config.toml
n_layer = 16
d_model = 448
norm = "rmsnorm"
norm_eps = 1e-05
qk_norm = false
init = "uniform"
init_std_down = 0.0
optimizer = "soap_variant"
lr = 0.00501
lr_mult_o = 0.977
beta1 = 0.95
decay_fraction = 0.639
decay_shape = "linear"
seq_len = 2048
Each number is 128 + 32 x the weight over its row's rms, rounded and kept within 0 to 255. Layers, rows and columns count from 0. The size above them is the row's rms in percent of the matrix's.

# layer 4 MLP down (transposed), 768x448, rms 0.149, rows 378-417, columns 112-167
size [ 98  95  91  97 103 101  97 103 100 104  99  98 100  94 101  96  98 108 106  96 100  97 110  94 105 102  99  94  98 101  99  98 101  97 101  99  95  96 101 106]
[[136 112 164 175 138 124 128 147 174  78 176 124 126  85 166 101  92 141 124 119  91 108 127 144  77 146 110 108  93 134  77 158 129 123 160 128 125 163 182 129 158 141 135 131 113 162 108  66  64 127 135 128 113 137 123 131]
 [105  91 130  89 106  73  77 102 115 198 102 161 139 115 147 107 141 113  89 116 110 139 156 130 105  80 113 121 102 133  98  54 108 136 100 150 168 145 100  79  90 157 164 187 158 117 142 115 154 138 110 141 162  85 168 137]
 [104  98 114 142 116 102 119 114 139 156 119 159 119 121 114 110 141 119 121 141 147 110  77 125 166 194  73 163 121 109 139 103 161 141  69 158 131 105 118 150 139 181 148 129 129 124 125 145 166 118 120 136 145 100 219 114]
 [150  92 121 120 122 127 130 157 111 125  90 154 121 129 116 126 197 104 134  76 182 114 120  89  87 142  76 137 137 122 112 148 101 141 155 139  95  96 120 133 118 124 100 156  82 170 147 133 196  99 125 163 161 145 165 134]
 [ 79 131 146  90 109 151 149 157 175 163 181 144  85 117 110  23 112 195 102 139 111 174 101  54 105 164 138  72 127 122 170 110  96  99  98 170 130 105 135 115 132 168 152 130 103 134 115 169  66 113 130 120 156 151 127 156]
 [102 143 118 137 106 118  73 135 140 172 135 102 103 128 105 142 117 139 152 141 115 107 150 120  66 103  96 158 117 104 164 129 147 134 137 166 167 123  99 143 151 116 140 170 147 127 153 140 128 131 152 144 101 173 164 143]
 [165 201 109  96 143 149 109 203 142 145 158 153 119 128 149 144 109 104 138  86  99 137 135 141 212  93  69  86 133 130 171  80 175 130  90 189  66  80 117 166  81 174 115 147 104 134 144  89 114 157 105 135 153  90 125 107]
 [ 92 124 127 172 104 118 154 115 144  98 102 170  59 123  96 208 143 169 129 141 134 126  83 163 118  90 162 161 113 163 135 136 165 172 196 102 111 164 123 126 113 136 136 158  81 115 102  99 108 147 174 125 154 119 125 119]
 [142 148 128 112  69 138 171  96  86 117  85 118 184 139  86 195 132 104  85  84 168  85 139 134 109 108 141 143 202 133 161 106 160  97 184 157 187 136 151 116 145 159 165 162 156 177 113 117 160 133 114 132 189  93 135 137]
 [ 88 124 160 114  94 189 107 108 165 129 155 107 135  96 106 198 139 115  81  87  78 104 156  63 156 135 159 117 111  93 185 113 147 156 170 111 122 215 108 126  95 110  92 106 169 141 171 134 127 117 131 133  85 141 123 120]
 [ 90 126  57 132  42 161 117 171 130  67 139  71 128 192 105 138 179  90 169 148 184  90  87 125 121 131  90 142 111 121 110 144 106 203 148  94 119 106 157  96 111 139 126 169 139 115  93  98 127 105 149 111  91 155 200 160]
 [124 145 118 112 133 115 140 131 121  90  52  91 145 121 132 132  99 136 189 125 182 133 102  79 172  97 101 101 115 109  94 128 162 158 110 171 151 135 118 106 129  97 188 145 102 149 128  87 162 121  69  70  77  98 110 129]
 [150 115  77 149 110  41 171 109 145 162 120 123 122 155 114 134 122 148 166 109 119 142 127 117 139 140 110 101 109 117  95 114 101 114 132 158 166  76 150  85 113 161 121  77 109 158 128  86 108 140 135  80  67 112  95 158]
 [136 113 160  34 124 124 149  93 106 114  79 136 129 111 102 144 100 129  97  99  70 147  99 146 126 123 109 139 134 116  54  79  52 160 132 145 157  82 134 133  90 162 103 144 120 163 154 133 149 108 137 107 119 108 119 112]
 [ 94  92 141  95 137  98 106 170 107 177 162 159 125 146  79 144  44  96  79 165 166 137 146 134 112 138 136 178  88 105 130  94 122 142 115  90 155 110 107 161 167  62  99 184 124 103 158 132  70 153 132 154  71  79  49  89]
 [103 163 101 158 176 218 147 110 165 115 120 146 124 172 115  95 109 129 153 100  89 133 104 146 142 136 126 154 140 117 172  77 111 118 101 115 144 137 150 171  93 141 112 104 201 117 127 137 114 126  77 133  83  84 127 155]
 [160  94 110  54  64 156 100 114 135 211 128 127 153 167 131  87 169 116 117 150 131 133 159 155 113 193 168 112 109 117 143 158 133 122 123 134 107 166 111  97 121  76 104 150 172 106 123  69 168 135  53 139 154  54  99 121]
 [132 130 117 122 123 105 126 121 138 132 155 101 176  62  62  79 120 163 160 116  82 124 101 110  55 118 118 185 120 120 150 146 148 165 111 147 158 130 156 146 147 127 154 114 161 128 111 140 150  72 172 133  68 158 124 131]
 [133  61 128 101 154 168  85 131  75 143 170 147 148 131 107 153 110  92 129 131  86 150  94 176 141 116 103 150 135 129  93 106 120 133 134 116 152  90 155 122 134 148 143 121 114 129  85 134 143 138 155 196 141 150 106 122]
 [115  91  74 150 139  97 105 139 153 143 142 153 106  75 154 126 160 107 143 113 116 150 116 154  85  85 120  62 153  86 141 112 125 120 162 121 118 107 178 117 139 125 132 123 122 119 122 142 145  97  98 170 116  86 136 158]
 [ 94 176 168 108 106 166 159 139 116 107 164 141 105 179 104 193 144 149  59 132 127  76 137 110  72  80 136 147 121 136 138 138 139  71 123 119 119 141  85 112  70 165  98 165 134 149 123 119 141 129  67 119 112 131 103 131]
 [ 81 125 131 153  68 119 109  81  63 108 127 153 111 164 117 126 166 123 101 113 101  95 106 144 100  87 135 117 141  43 134 181 141 154 123 144  90 137 140 110  82 166  88  62 124 132 149 148  75 117 142 114 132 127 137 181]
 [136  69 126 115 121 126 114 142 147 142  72  81 118  92 124 136 183 110 158 183  93  92 132  88 105 117  99 139  75 103 146 165 169 169  88 214 113 130 136  93 128 176  98 117 165 108  93 190  95 144 102  70 132 151 127  77]
 [133 132 150 113  84 170  87  33 137  85 132 125 152 148 140  76 127 191 147 129 157 161 103 108  99 103  90 154 108 115 134 215 113 139 143 156 109  96 122 122 102 199 147 125 177  84 160 118 150 107 151 104 134  90  65 161]
 [129 115 135 137 147 117 107 153  93  72 150  60  77 130 137  39  94  83 111  85  64 135  81  64 134 157 165  93 117 148 168 230 156 127 159 107 110 107  71 138 140 160 124 120 154 121 119  95  84 103 223 138 151 193 158  72]
 [125 127 102 118 126  90 117 121 135 151  97 108  72 128  50  65 130 124 128 108 144 106  70  76 165 178 111 136  92 150 148  84 108 149 196 141 139 192 158  83 142 177 154 134 120 119 153 163 197 109 105  83 129  60 122 134]
 [ 98 121 191 108 195 141  73 129 151 146 123 130 120 180  93 160 114 119 120 110 113  89  76 135 152  65  43  62 186 138 136 148  35 201 175  96  96 151 120  93 159 148 107 152 105 130 154 115 126 153 132 117 183 187 118 141]
 [103 121 112 161 133  89  75  98 178 168  98  81 100 136 158  84 123  83 142 171  74 140 120 107 147 249 165 102 144 118 104 153  83 199 103 119 108  93 200  97  92  85 132 160 111 131 144  87 108 156 133 160 102 151 135 180]
 [142  79 136 113 163 120 144 114 145 126 111 177  79 137  89 129 181  98 191 133 156 120 174 135  98 158 106 139 144  90 123 127 113 137  78  82 125 170 132 140 227 112 110 152 138  99 120 166 110 119  94  92 123 133  77 105]
 [117  97 121 120 137 110  76 121  87 160 152 213 157 166 137 125 119 164  54 128  94 109 106 126  91  68 177 100 192 167 217 128 165 108 173  98 121 118 152  83 153 118 143 109 173 121 114 111 105 123  78 127 125 125 108 115]
 [155 151 111 137 163 157  73  97 100 181 170 131 156 141 145 120 135 151 144 153 151  88  73 156  97 173 139 111 121 109  81  73  85 180 148 104 110 103  99 125 104 116  87 152  96  80 149 193 126 120 139 178  97 107 157 158]
 [121 158 119 109  97 139 121 185 138  95 147 131 124 112 112 110 141 174 120 152 146  87 153 124 156 162 127 140 140 143  23 138 160  86  90 171  73 121 120 141  54  87 113  96 101 105 143 132 163 120 108 199 138 167 163 156]
 [120 109 127 145 164 172  98 134 148 175 172 102 156 185 158 109 115 156 140 157 136 152 123 114 106 114 183 169 155 146 101 128 163 176 152 103 131 162  83 124  80 154 149 144  77 172 146  89 148 156 139 116 108 145 152  96]
 [206 119 154 100 154 125 112 123 130  97 115 131  96 208 100  70  92 104 149  72 139  66  74 122 133 163 205  74 186  99 130 147 132 116  66 101 109 165 136 171 100 126 152 183 130 113 151 139 153  87  93 120 129 109 140 153]
 [ 83 141 122 132 127 123 135 126 183 110 153 125  98  97  90 115  97 127 126  75 125 187 183 110 145 168 168 157 115 139 152  92 119  86 140 145 139 155  83 160 147 155 118 102 130 123 144 155 110  67 205  87 127  92 118  84]
 [190 144  98 108 156 138 178 119 156 118 115 137 144 133  79 108 131 135 140  85 103 133  59 142 139 125 125 111 149 156  86 135 117  88 140 122 106 136 100 131 118 141 110 129 147  47 108 124 111 117 115 137 137 146 161  97]
 [124  99 158 139 148 126 160 170 107  51 151 183 157 176 121  90 160 164 147  60  93 166  49 117 124 145 104 134 154 128  99 178 133 159 131 130 140 127 108 139 148 151 132 101 138 105  62  79 165 214  98 159  89 144 145 117]
 [119 121 134  81 129  84 148 147  86 137 116  77 140 121 146 111  86 111 124 160  56 134 103  75 107 126  92 122 152 176 138 148  85 169 157 152 187 153 114 106 146 144 162 105 116 138 145 139 137 146 133 104 105  81 149 123]
 [ 95 113 117 114  94 168 162 118 154 114 152 193 131 167 121 153 143 122  72 148  99 113 120 166 112 153  40 166 114 100 102  75 130 110  69 120 155 132 101 145 144 161 163  86  86 107 128 112  98 138 188 153 104 108 124 133]
 [170  96 156 173 159 158 122 130 124  72  78  84 178 122  88 102 113  96 147 130 167 156 136 112  95 164 121 191 110 153 135  85 112 133 111 125  87 136 127 176 125 152 103 196 154  56 134  89  66  79 130 129  95 121 124 205]]
# layer 4 MLP gate, 768x448, rms 0.163, rows 379-418, columns 112-167
size [ 98  94  92 106  96  96  98  97 107  97  95  98 100  98  99 104 105  96  94 102  99 113  99 105  93  96  99  99  97  97 101 101 102 102  99  99  99 104  98  96]
[[172 137 114  89 148 103 121 148 153  70 125 133 157 105 133 122 110 150 106  58  92 122 116  78 117 125 111 114  99 153 143 163 182 158 105 156 121 128 154 161 105  70 109 170 160 173 140  89 151  98 130  92  72 106 121  53]
 [140 142 173 164 140 115 121 145 125 150  96 100 160 136 166  78 124  94 116 116  87 175 138 160 168 106 122 132 121 146 166 123 179 139 175  85  81 125 141 128 153 162 164 158 166 116 211 154 144  99  68 225 141 121 153 182]
 [140  82 139 181 150  93 153  92  68 127 124 115 103  75 100 105 127  97 129 186 134 152 131 177  95 128 148  79 175 111 100 165 109 152 163 118  69 138 149 127 157 124  94 117 110  39 167  95 142  46  95  88 131 140 132 115]
 [196 145 131 111 108 129 163  60 147 117  93 131 162 133 135 138 110 177  84 136 142  84 119 224 120 100 121 166 167 129  91 118  68  84  95 188  94 178 151 159  87 159  81 141 152 109  93  73 145 133 116 168  98 143 128 157]
 [125 110 132 117 212 107 170 137 161 125 133 114 128  45 147 135 135  73 129 101 151 225 136 138  36 150 124 178 178  77 126 115  90 161 201 102 146 131 129 123 111 174 172 142 147  85 125 112 126 165 116 124 140 153 129  97]
 [110 136 153 130 131 119 108 151  81  92 130 170 155 183 161 110 131 131 154 158 172 103 131  99 104 162 120 101 166  89 129 145  74 158 180  86 135 171 165 102 142 122 121 145 138 100  66  97  91  92 130 118 123 164 123 133]
 [123 172  78 149 122 176 116 105  69  86 184 136 133 139 131 115  88 118 110 128 112 171 139 144  93  72 111 119 137 122 107 149 133 127 150 106 133 114 134 144 192 105  99 160 166 116 134 137 106  95 166  48 208 148 105  99]
 [144 134 133 121  95 151  92 167 137 153 116 106 123  74  86 103 153 120 149 164 148 106 196 157 118  79 137  91 181  60 123 116 150 136  89 138 145 167 176  98 126 109 141 191 135 212 165 158 124 141 186 120 123 173  79 125]
 [122  93 157 195 142 147 150 172  73 150 109 110 119 119 113 180 150  96 102  83 102 140 143 141 137 128 102  83 124 137 138 112 118 148 128 136 168  95  78 135  94 159 133 119 136 142 154 147 129 144 156 201 132 123 151 137]
 [134 136  59 163 103 133  92 119  73  75 138 130 147 168  92 184 129 104  96 127 124 146 127 161 170  80 104 128 138  90 161  97  68 192 145 120 116  85  85 113 130 155 137  97  89 179  82 113 103 158 177  90 188 125 128 131]
 [133 140 152 171 139 127 111 111 147 146 105 124 156 147 169 130 121 160 158 126 117 100 136 139  84 126 144 125 130 117  73 111  98 201 135 145 152 137  84 137 179  98 138 134 123 140  99  67 113  97 157 112 110 124 147  90]
 [118 112 164  87 113 154 131 137 147  98 142 124 160 106 176  94 171 105  89 173 139 154 117 110 173 156 112  98 110 153 139 168 104 145  72  90 115 200 144 141 110  93 150 169 110 117 183 110 160 126 112 166 128  98 108 162]
 [195 153 117 202 231 108  82 134 151 111 159  79 114 168 122 134 136 100 118  87 174 112 108 134 128 153 158  70 108 136 143 144 119 119 108  74 100  85  89 107 159  76  99 109 192  99  86  66 133  75 104 151 111 123 227  80]
 [157  84 103 145 106 206 114 113 117 166 157 132 143 124 140 165 140 122 144  60  70 162 118  89 113  91 115  70 181  97 123 117 183  77 124 133 105 133 167 165 124 132 102 104  97 185 131 102 177 110  92 154 166 113  94 109]
 [ 88 142  86 165 124 159 117 135 127 137 122 159 164 140 175 137 113 204 102 116  79 128  90 110 116  82  84 165 112 167 162  79 118 114  54 208 165 112 151 162 123 111 104 142 199 113 127  92 139 139  91 134 126 127 169 189]
 [ 65  77 126 150 158  68  91 157 117  53 134 137 111  78 104 153 182 119 188  87  78 121 131 127 138 100  63 205  89 113  86 126 170 199 100 118 127 120 137 122 173 158 155 122 160 109  94 152  91  77 200 168  83 159 127 109]
 [133 142  69 100  83 150 123 130 160 123 120 109 142  83 127 146 153  74 146 155 161 133  87  87 151 120  90 146  94 193 133 166 132 127 119  93 100 149 125 176  92  85 163 104  92 154 167 114 159  88  77 131  93 173 141 116]
 [156 127 141  68  99 118  98 206 165 188 159 161 105  75 214 119 117 118 182 132 115 100 133 110 118 122 164 142 109 131 109 180 169 115 142  75  89 118  98 111 140 123 112 176 104 133 108 105 151 156 113 125 113 190 148 163]
 [169 158 147 158 125 107 113 177 102 105  90 107 120 101 200  65 155 127 165 127 116 176 116 158  91  91 153 104 175 133 149  99 104 107  86 128 110 140 194 146 124 112 132  53 120 148 169  71 136 183 140 107  69 118 132 120]
 [148  78 146 131 135 177 130 143 120 141 109  79 123 134 169 132 176 133 140  89 104 124  93 223 172 189 144 182 118  89 132 154  89 169 120 160 120 115 118 153 159 106 130 143 103 114 136 125 132 196 188 150 105  99 197 148]
 [105 140 151 106  93 164 108  87 148 153 155 114 128  77 142 118 149 127  96 184 152 128  59 171 109 108 157 130 151 112  86 135  84 223 129 136  53 161 122 143  82 136 127 140 158 100 114 146 105 149 148 198  91 114 125 159]
 [159 135 135 159 122 139 159 123  96 139 143 174 117 170 170 157 115  80 128 148  77 145 177  82  88 116 141 101 182  77 165 133 157 121 147 208 152 151 161 119 111 174 142  87  87 110 113 104  87 178 134 109 156 114 118 127]
 [107 141 119 145  98 162 125  87 165  97 123 135 194  91 139 115 112 168 159 147 135 132  66 208  85 115 142 151  93  72 126 125 117 125 150 157  83 114 136 145 124 147 159  83 198 102 134 126 192 122 143 113 100  80 123 149]
 [167 133 156 122 105 132 134 171  63 115 102 102 130 150 139 202 195 156 126 136  95 166 105 132 117 149  79 165 160 118 137 113 108 108  98  98  93 178 143  87 133 154  82 121 150  92  88 181 112 122 133 121 143  92 115 183]
 [ 86 217 160 115 135  76 130  99 165 142 145 142 150 152 110 190  68 136 130 157 130 132 144 134 102 117 115 165 123 122 129 118 119 156 125 116  98 135 107 103  73  95 173 120  98 120 138  64 109 132 156 136 176 156 184 151]
 [134 159 103 142  99 169  76 173 140 115 147  87 132 113 103  92 169  91 121 134 143 152 102 133  67 123 108  99  61 134 157 139 142 201 127 102  91 138 135 146 118 130  61  99 101  65 101 161 136 180 141 127 182 122 166 161]
 [134 121 143 151 108 165 145  99  87  99  92 103 133 150 120 151 118 150 143 125 117 172  70 142 124 133 138  99 183 177  90  76 124  99 113 101 120 133  99 168 114  67 100 120 113 156  90  85 121 133 114 167 143  98 100 129]
 [158 122 130 171 116 121  58  95 157 131 111 165 178  72 175 126 180 121  97 102  52 133 126 113 131 107 100 119  85 142  96 175 136 150 113 177 139 125 138 115 101 151 113 114 113  78 196 174 117 108 157 145 158 166 142 138]
 [152 122 181 195 122 146 160 154 132 133 145  85 156 116  74 140 117 127 114 138 151  85 162 134  44 151  75 147 117 126 115 101 141 116 115 138 183 113 176 152 121 103 171 146 108  74  99 147 177 128 174 127 158 105  90  83]
 [117 122 127 102  57 192 106  82 126  89 114 117  38 152 154 161 136 166  79 167 222 118 167 115  99 125 131 175  83 122 137 162 154 146 142 168 141 138 119 161  66  90 155  54 135 144 132 116 117 126 122  97 141 155 126 155]
 [ 96 105 131 188 134 138  97  85 159  71 128 111 124 185 126  88 147  92 126 136  80  81  68 168 126 197 137 142 144  76  83 111 134  91 127  99  80 128 143  91 146  92 103 114  99 121 188 122 123 115 162 152 130 146 220  88]
 [152 131 175 129 133 137 159 142 129 126 109 133 134 140 144 132 124  78 122 126 159 124 128 171 188 173 105  98 127  87  93 147 153 160 164  97 108 139 155 102  81 202  97 150 125 161 124 128 124 145 101 113 109 135 131 177]
 [124 205 136 159 165 110  55 133 128 125 148 135  73  76 129 144 144 146 103 123 216 129 158 161  86  79  75 180  83 155 142 155 149 133 157 150  92 205 137 115 116 118 169  97 112 161 173 118 123 168 123 119 143 108 127 126]
 [131 102 100 123  97 200 150 131  85 146 119 169  76 112 160 139  95 130 115 140 131 132 138 129 112 162 118  76 124 100 135 155 159 149 140  78  99  61  88 159 115 111  72 195 149 102 178 140 215  76 101 112 164  93 124 161]
 [178 100 112 108 120 100 137 157 148 104 101 155 119 149 129  71 153 115  98 114  88 123  75 132 148 146 169 111 181 129  91 124 115  90 130 151  29 112 138 154 108  75 108 130 128  85 116 188 108 126 118 149 187 123  95 133]
 [139 147 177 141 193 142 192 103 167 132 125  89 159  81 181 127 164 154 146 137 141  83 104 105 116 119 104  75  75 115  34  92  59 117 108 131  95 204  88 121 107 117 151 133 166 109 159 145 127 150  93 116 126 111 147 151]
 [108  43 116 142  84  82  89 140 123 116  54 182 154 132 122 215  97 183 155 141 160 141 108  33 113 132 105 128 184 173 116 149 171 115 191 118 174 154  91 141 149 117 167 158 139 120 120  86  94  81 124 111  90 141  98 142]
 [109 130 101  82 128  94  94 139 137 133 149  88  86  95 119 118 127 143 117 126 176 102 151 128  83 156 162 130  88  93 141 147 129 155  95  76 118 133 129 130 153 134 158 111 118 118 101 169 111 182  95 172 122 108 123 125]
 [141  87 152 118 108 104 119 105 136 130 126 133 126 115 142 117 100 103 119  73 140 175 112 153 152 120  71 105 137  69  77 133 128 126  76 103 180 104 184 123 181 142 101 137 125  93 127 188  97 160 156  90 178 105 111 158]
 [115 168 154 156 111 155  89 146 131 111 105 133 164 183 163 107 145 125 221  66 183 129 131  87  99 150  36  97 137 130 116 185 114 126 131 103 206 101 130 114 113 122 153 145 148 187  66  84 105  98 108 146 146 139  97 111]]
# layer 4 MLP up, 768x448, rms 0.16, rows 379-418, columns 112-167
size [ 94  98  94 103 104  93 102 100 112  93 100 104  98  99  93  96 107 100  95 103  91 115 101 104 102  97 102  94 109  99  96 100  98  99  98 103  96 105 112  99]
[[101 120 115 101 129 152 178 151 148  87 105 130  90 112 117 147 218  13 127 164 140 152 114 154 128 101 106 143 119 216 169 132  84 105 137 132 159 154 146 118 132 124 155 120 131  88 142 185  98 124  98 136 173 146 175 104]
 [137 108 133 140 182 146  73 107 115 107 111 104 163 136  77 104 129 112 132 140  77 145 144 172 157  75 102 141  91  87 193 144 178 101 116  67 103  95 132 142 160 180 128 133 183 106 193  94 168 125  78 199 125 133 117 118]
 [142  73 141 127 122 147 194 194 144 112  89 108 115 108 103 109 133 127 131 126  75 139 137 164 156 178 128 134 124 101 150 133  64 147 115 134 129 120 124 108 100 147 104 128 154  83 139 115 111 102 111  91 123  88  98 127]
 [115 122 143 117 115  95  92 183 120 124 124 143 135 140 118 190 119 110 198 141 142 116 114  96  44 122  72 133  97 134 141 145 161 125 170 128 197 134 148 126  79 109 157 114 168 130  92 127 142 108 194 124 139 169 132  56]
 [103 134 135 121 125  91 121 132  91 135 106 167  98 138 168  91  84 113 101 140 128 170 141 147 155 131 100 190 124 174  82 120 132 117  94  76 137 170 122 102 115 113  86  99 110 161 131 133  96 171 159 127 118 167 110  87]
 [ 71 156 175  57 154 135 151 124 119 128  95  84  98 118 162 140 106 174  83  94  71 177 157  93 130 166 144 163 118 163 135 106 125 128 120 157 116 152 115 113 146 133 134 196 137 182 120  92 168 164 164 143  69  77 116 100]
 [111 107 120 105 130 128 146 166 130 163 182 117 147 162 130 124 137  89 126 162  76 145 197 110  79 104 155 137  89 139 172 103 127  80 159 217 149  69 123  96 113  76 174 112 126 255 157 180 131 144 160 161 156 155 107 114]
 [ 99  99  97 114 132 175 142 132  92 128 122 112  97 144  54  60  53  98 150 121  65 118 113 117 123 110 161 109 186 104 110 129 156 114  78 153 165  44  97 107 125 124 132 125  72 108 153 158  79 150 143 133  77 143 133  90]
 [124 106 164 103 141 103  93  73 107 143 135 112 147  67  97 142 117  86 187 147  92 133 175 176  84 150 132 129 114 108 169 121 152 108 107 112 180  96 124 143 131 103 143 169 164  90 186 107 141 150 146 114 101 159  92  65]
 [104 139 134  69  97 130 115 193 131  63 108 131 122 105 162 131 137 141 145 114 162  67 137 111  97  97  93 125 111  96 136 164 107  89 106 145 169 112 101  87 105 151 144 143 142 155 114  79  81 138  95 119 105 121  78 124]
 [135 151 115  59 119 171 119 139 111 130 120 130 101 171 118 149 160 154 127 122 122 127 118 142  86 163 179 123 174 125 172 137 113  66 188 119 113 115 184 111 104 185  96  74 113  51 107 123 118 126  90 166 191  81 112 119]
 [158  89 170 112 131 116 127 110 139 118 106 106 133  93 184 106 146 173 168 181 135 168  61 189 119  82 133  75 134  75 121 153 133 100 104 146 102  78 174  89  72 173 120 139 151 148 183 181  95 156 154 160 146  90 147 117]
 [176 171 124 131  80 142 162  50 155 126 105 126 113  99 129 163 134 122 155 181 166  90 168  97 162 119 142 114 113 111 130 175 133 148 198 208 157 163 114 172  91 163 122 150  99 143 120 150  98 132  78  82 129 164 123 127]
 [136 136 159  73 134 109 178 125 185  95 111  78 104 161 111  50 112 132 136 138 155  66 107 194  94 127 102 157  88 105 169 112 102 163  99 201 128 145 116 126 109 114  93 139  54 121 134  68 135 105 137 152 140 144 152 167]
 [131 103 103 125 102 100 150 152  90 154 114 130 149 142  97 123 158 113 141 120 135 182 179 126  88 124 106 109  92 126 126  87 131 159 140 141 174 153 149 163 127  66  93 123 169 111  59 101  91  63  98 178 106 137 113 148]
 [116 207  93 164  84 124 139 108 147  97  60 116 152 121 106  95 165 103 156 154 146 142 114 128 153 130 181  29  88  88  89 112 143  86 135 149  98 150 123  76 168 131  72 161  91 120 135 102 145 119 109 231 146 139 134  87]
 [175  88 175 104 138 109 205  87  67 101 151 131  98 104 108 191 149 110  89 112 133  98  96  48 214 146 137  40 151 139 122 149 150 109 149 132  93 125 122  78  90 196  71 117 127 117 153  62 118 116 123 188  93 133  72  54]
 [158  95 113 145 159 153  60 143  96 107 140  82 138 107 114  85 156 127  76 153 150 124  96  69 118 144 139 100 135 146 206 135  79  82  85 140 185 107 141 131 103  97 146 157 127 177 126  83 144 115 137 108 148 129 125  65]
 [130 141 157 126 107 148 147 180 140 154 138 194 151 107 101 154 175  94 110 106  85 105 161  84 168 164 150 167 172 137 128 118 114 143 123 127 159  97 131 126  81 103 136 130  80 196  69 115 130 113 178 119 108 176 162 126]
 [ 72  95 151 113 115 122 164 124 121 135 133 157 168 111 129 103 132 139 110 120 113 140 170 112 105 134  77 126  96 188 162 101 126 161 116 181 158 125 180  93 121 150  75 114 114  95 172 104 142 122 111 101 111  97 119 186]
 [ 80 146 124 167  97  98 123  89 153 103 119 180 153 134 101 141 171 122  83 136  92 113 134  95 150  86 126 129  99 152 142 150 101 179  82 145  85 140 144  55 139 128 149  50 111 113 136 142 177 133 122 155 120 125 148 119]
 [123 137 105 158 131 128  89 142 118 152 144 151 148 144 134 155 156 184 146 142 133 109 165 150 146 123 136 161 113 134 191  90  38 121  96 127 136 128 135 133 103 120 136 141 155 161  99 142 127 156 198 112 141 236 151  76]
 [160 117 113  69 139 203 194  59 176 146 151 105  50  63 101 151 112 106 105 159 157 116 121 130 158 126 156  88 125 123 143 102 120 146 150  72 135 125 123 100 147 139 115 119 100 201  85 107 131 116  86 135  79 138 163 104]
 [130 134 107 123 136 123  85 161  78 136 113 132  92 178 114 100 145 184 149 146 166 147 105 126 124 138 161 136 143 167 161 126 202 127 135 105 128 218 152 165 121 170 113 167 121 138 205 112 152  62 134 111 136 120 127  95]
 [ 94 119 139 137 160 174  85 143 124 136 133 150 108 153 179 192 152 175  97 128  55 122 202 144 139 123  96 190 157  84 172 185 145 123  71 105 105 109 132 150 147 130 118  86 148 128 103 122 106 119 144 170 131  97 161 123]
 [169 168  99 127  99 140 127 117  67 149  89 180 117 166 183 163  81 178 110 161  78 145 125 135 152 179 199 133  91 148  82 123 132  49 175 179 171 124  92  79  59  57 159 173 108 117 160 128  81  88 184 150 135 112 118 108]
 [123 138 196 108 140 103  48 128 127 144 135 151 152 121 139  94 139 139 147 103  95  91  78  83 137 138 125 180 138  88 103 172 194 124 108 107  98 159  99 151 152 123 156 142 156 119 110 185 174 119 116  91 109 189 179 160]
 [128 124 136 117 136 115 146 146 124 140 150 125 135 115 130 131 147  88 130 125 138 112  80 197 150  76  94 162 117  98 141 160 113 101  94 112 158 136 148 114 188 142 161 177 160 131  92  95 138 118  50  67 146 111  89 166]
 [128 160 147 135 170 184  98 122 166 134 136 101 116 111 140 145 137  81 177 173 169 154 191 110 154  93 107 161 130 125 137 118 110 135  57 139 125 155  83 140 143 104  90 111  91 153 157 133 143 150 123  81 148 111 142  64]
 [125 119 104  48 128 156 132  94 124 104  62 110 118 128 101 100  82  97 140 143 103 119  86 137 110 178 100 134 116 170  94 168 117 158 180  84 149 169 203 155 180 130 125 136 120 101  99 171  53 147  29 155 157 131 138 102]
 [127  68 148  58 150 148 157 201 161 153 140 135  95 132 118 189 122 115 130  74 134 114  89 116 182 216 140 176  74  71 135 119 126 174  74 114 125 105 142 126 159 142  93 139 119  68  89  71 159 100 136 163 119 156 140 120]
 [137  67 142 152 141 150 164 107 157 165 115 100 112 135 141 192 111 145 140 108 142 107 134  74 103 143 113 117 130  62 122 129 102 125 138  33 122 117 135 110  56 153 132 162 168 209 114  81  86 142 150  81 117 150 180 136]
 [130  96 123 162 131  82  80 122 141 197  98 104  99 127 147 129  96 175 192 141 148  67 170 132 132 146 123 139  92 139 103 141 107 161  90 131 162 146 111 144 151  38 127 121 134 163 121 107 123 128 129 101 146  90  91 146]
 [148 155 121 174 106 127 203 126 103 126 128 100 129 132 129 127  69  94 113 166 111 100 123 148 150 137  78 176 103 124 138 151 194 144 110 149  90 157 136 105 163 124 100 109 151 141 111 105 105 113  99 114 111 110 161 121]
 [ 95 121  98  97  89 142 131 141 114 139 102  64 115 163 141 146 142 159  93 146 111 112 146 132 128  98 112 100 172 124  53  97 117  92  66 160  47 121 208 144 136  86 131 132 111 122 126 212 122 107 139 134 164 169 103 179]
 [ 92 123 135  47 113 131 119 141 203 165 134 115 119 127 186 106  90 153 147 153 147  95 233 107 133 111 124 142  94 112 132 128 146 145 129 121 137 134 161  94 136  99  63  94  71 155 109 107 148 182 140  86  93 124  98 182]
 [112  97 111 100 106 129 190 109 122 120 107 179 147 121 139 147 103 145 177  88 170 165 105 163 102 149  66 210  94 148 195 127 107 118 140  95 137 128  45  89 104 133 142 171 167 125 148 161 126 132 164 136 135 159 180 117]
 [110  82 155 139  73  72 156 150 121 111 151 167 135 155  84  64  83 105  45 153  78  99 131  68 124 188 132 152 126  89 134 156 168 143 187 150 119  86  93 104 117 157 108 137  93 136 128  94  83 146  95 121 139 119  72 173]
 [146 111 166 112 155 113 148 170 143 141 157 133 166  80  62 140  95 168 104 113 144  85 107 179 125 139 111  93 107  94  66 140 111  89 153 114  96 108 169 157 141 169 109 124 108 150 165 126 110 105 157 117  94 143 113 131]
 [134  97 119 156 113 122 115 129 121 129 140 172 133 123  98  79 139 155  71 137 101 112 142 120 148  65 175 152 111 126 143  91 162  80 121 144 114 155  91 132 163 171  89  75 139  82 127 200 120 140 170 122 100 128 141 102]]